From a checkpoint of a small transformer trained on Wikipedia: 4 heads of 64, 7671 steps.
Each number is 128 + 32 x the weight over its row's rms, rounded and kept within 0 to 255. Layers, rows and columns count from 0. The size above them is the row's rms in percent of the matrix's.

# layer 4 MLP down (transposed), 1024x512, rms 0.0218, rows 1018-1023, columns 384-511
size [ 96  85 103 117  85  97]
[[114  80 100 118 110 111  36  98 153 125  97 108 132 168 132 127 103 109 165 138 128 125 120 172  90  98 142 105 140 130  89 128 150  81 157 127 138 152  74 163 108  73 127 124  99 135  97 162 170 160 160  91 175 142 146 143 164 143  71 109  94 183 150 111 121 134 155 120 176 119 143 155 106 138 168 134 102 162 159 152  98  99 204 109 121 153 173 107 109 114 138 144 168 135 164  62 128  69 228 155 123  31 161 148 114 133 123 112 142 161 106 102 134 120 107 153  77 161 192 107  84 108 124 120  70 151 127 115]
 [106 120 129  99 128 129  98  99  94  46  98 163 108 152  52  88 119 162 108 142 125 218 151 192 124 122 110 144 130 153 111 149 184 129 153 153 130 120 106 174  76 102 101 126 124 128 113 140 154 198 130 142 101 143 178 121  86  67 120 134  97 169 134 169 105  68  84  83  67 155 166 147 137 137 154 134 109 126 144 108 180 179 139 143  78 145 119  50  97 110 156 125 188 135 111 171  93 112 130 133 167 135 146 161 133 125 147 101  98 123 122 116 121 146  82 190 110 187 133 164 105 135 118 108 145  85 131 157]
 [143 166 171  76 170 138 141 149  68 149 158  99 106 150  90 123 147 144 107 133 206 164 144  78 114 100 138  91  94  95 118 165 181 131 164 106 111  45 150 108 127 132 130 146  85 116 141 117 118 119 119 102 171  86 120  99 153 131 108 121 152 142  84 136 196 147 129 152 144 101 153 124  82 104 161 164 115 133  75 170 109 189  77 113 158 138 127 131 130 135 129 127 109 110 140 172 129 136  72 129 112 103 143 160 174 141  82 168 139 108 140 160 149 101 124 145 148 154 136  82  90 109 110 130 148 132 130  90]
 [104 151 143 153 147 108 151 133 126 178 101 171 145  93  95  96 113 143 140  94 152 105 102  99 112  95 113 168 115 111 112  94 164 111 179 213 130 144 156 134 123  96 135 136 121 115  69 118 155 132 134 132 107 148 146 168 104 122 174 102  98 116 125  86  84 103  94 108 144  83  93 148 114 139 137  72  89 131 105 113 191 122  80 145 108 193 118 138 196 150 114  89 128  89  83  95 144 157 109 138 158  87 175 113 150  67 130 166  88 127 110 125 132 104 145 104 129 148 130 111  92 105 113  89  67  77  94 112]
 [185  78 179 124 125 133 113  97 124 138 213  72 100 103 110 149 129 113 139 114  84 216 140 109 131 183 128 206  97 156  97  79 127 164 145 124 142 125 136 135 148 145 105 164 175 135 139 140 121  83  71 135 133 152  93 147 106  99 110 160  87 150 156 118 158 190 109 130 188 129 105 144 123 107 122 120 126 129  98 146 157  92 126 114 136 134 168 133  64  98 150 170 155 121 108 100 149 149  44 216  92 140 135 117 142 138 103  70 121 221 124 150 118 130  72  96 107  87 154 122 128 129 159 136 186 103 123 138]
 [135 185 143  90 125  56 158 122 122 171 203 124 131 147  91 112 130 181 170 130 120 114 124 110 111  97 141 158 111 148 198  98 134 159 138 112 120 186 131 205 188  94 109 138 176  39 147 167 133  74 112 178 189 114  98 158 108 104 127 115 148  99 160 162 111 122 164 121 113 156 130 109 120 100 148 170  93 125 128 141 198  84 127 112 159 111 111 101 116 111 158 132 111 147 104 107 146 132 128 111 119  82 141  94 136  85 149  58 153 125 128  58  93 133 158 101 154 153 184 152  48 162 141  28 133  98 184 121]]
# layer 4 MLP up, 1024x512, rms 0.0276, rows 1019-1023, columns 384-511
size [ 91  96 109  88 100]
[[145  95 164 143 135 113 138 101 111 153  79 130 137 112 173 199 140  89 184 167  94  99 108 141 109 127 133 154 122  94 144  95 149  99 157 109 135 107 137 100  85 155 121 143 140  62 107 123  75 117 136 159 169 138 143 146 137 139 125  81 137  62  94 123 152  85 111 119 129 120 144 163 153 132 145  91  96 131 102  82 113  94 111 161 126 122 145  97 167 116 185  94 160 135 146 153  98 209 143 170 126 133 122 107 106 143  80 105 137  92  79 185 124 128  71 101 127 151  50 146  98 145 161 192 189 151 115 134]
 [116 140 153 202 158 111 190 140 164  98 184 130 164 190  72 114  89 160 187 120 114 109 120  78 113 143 113 149 108 118 121 137  87 130 111 126 149 147 119 118 170 141 152 145 143 137  96 231 149 127 129 155  89 167 118  88 137 123  65 116 120 136 190  85  99 126 157 117  70 152  90 160 115 118 115  85  95  94 154 129 111 112 105 127 164 135 136 161  41  92 122 101 169 130 110 137  80 112 156 129 168 129 173 114 147 150 105 132 157 127 128 162 127 124 113 110 142 140 146 178 146 182  84 135 108 122 109 144]
 [111 144 121 112 154 100 175  75  97 110 133 122 114 184 137 147 166 146 161 114 120 101 100 124 100 151 157 129  90  98  76 111  81 151  82 141  83 108 146 147 169 108 118 128 140  84 111 132 121 120 106 140 168  90 111 113 164 177 148  63 140 138 161 160  85 125 155 138  81 131 106 116  90 101 176  93 124 145 143 144  78 139 174 182 149 118 164 135 103  39  98 130  94  16 127  72 159  63 147 138 145  62 129 144 213  80 125 115 101 124  85 123 103 133  80 128  92 149 155 108 190 214 162 133 132 117  84 109]
 [ 89 140 124 195 193  67 116 102 112 149 119 114 160  45 142 110 164 130 159  99 112  96  87 155  89 180 199 139 132 135 120 140 140 164 139 123 113 104 137 171 102 169 125 104 123 130 142 127 133 123 152 107 137 116 128 145  76 170 127  62 101 123  96 144 129 152 121 107 109 168 213 129 151 156  76 129  93 174 188 121 100 159 177 161 102 133 146 187 163 131  90 171 143 144 195  87  93 108 118 103 151 128 121  89 132 124 122 177 130 184 127 105 127 111 162 147 169 101 109 112 163 127 143 132 158 115 109 133]
 [155 120  78 103 118 128 150 155 121 101  89 143 104 110 156 142 117 128 145  65 117 156 120 154 147 190 175 174 149 130 110 196 139 149 174  89 154 146 148 105 110 108 156 134 122 219 132 109 151 117 116  66 112 149 180 110 164 132 160  87 182 136 116 106 123 154 112 139 173 103 140 167  84 122  94 120 111 131  79 122 156 168 209 144  84 150 117 110 110 123 201 136 126 138 126 153  62 195  78 126 176 117 144  75 116  97 140  59 125 110 178 127 169 111 139 163 124 102  95 105 193 118  80 165 114 193 112 168]]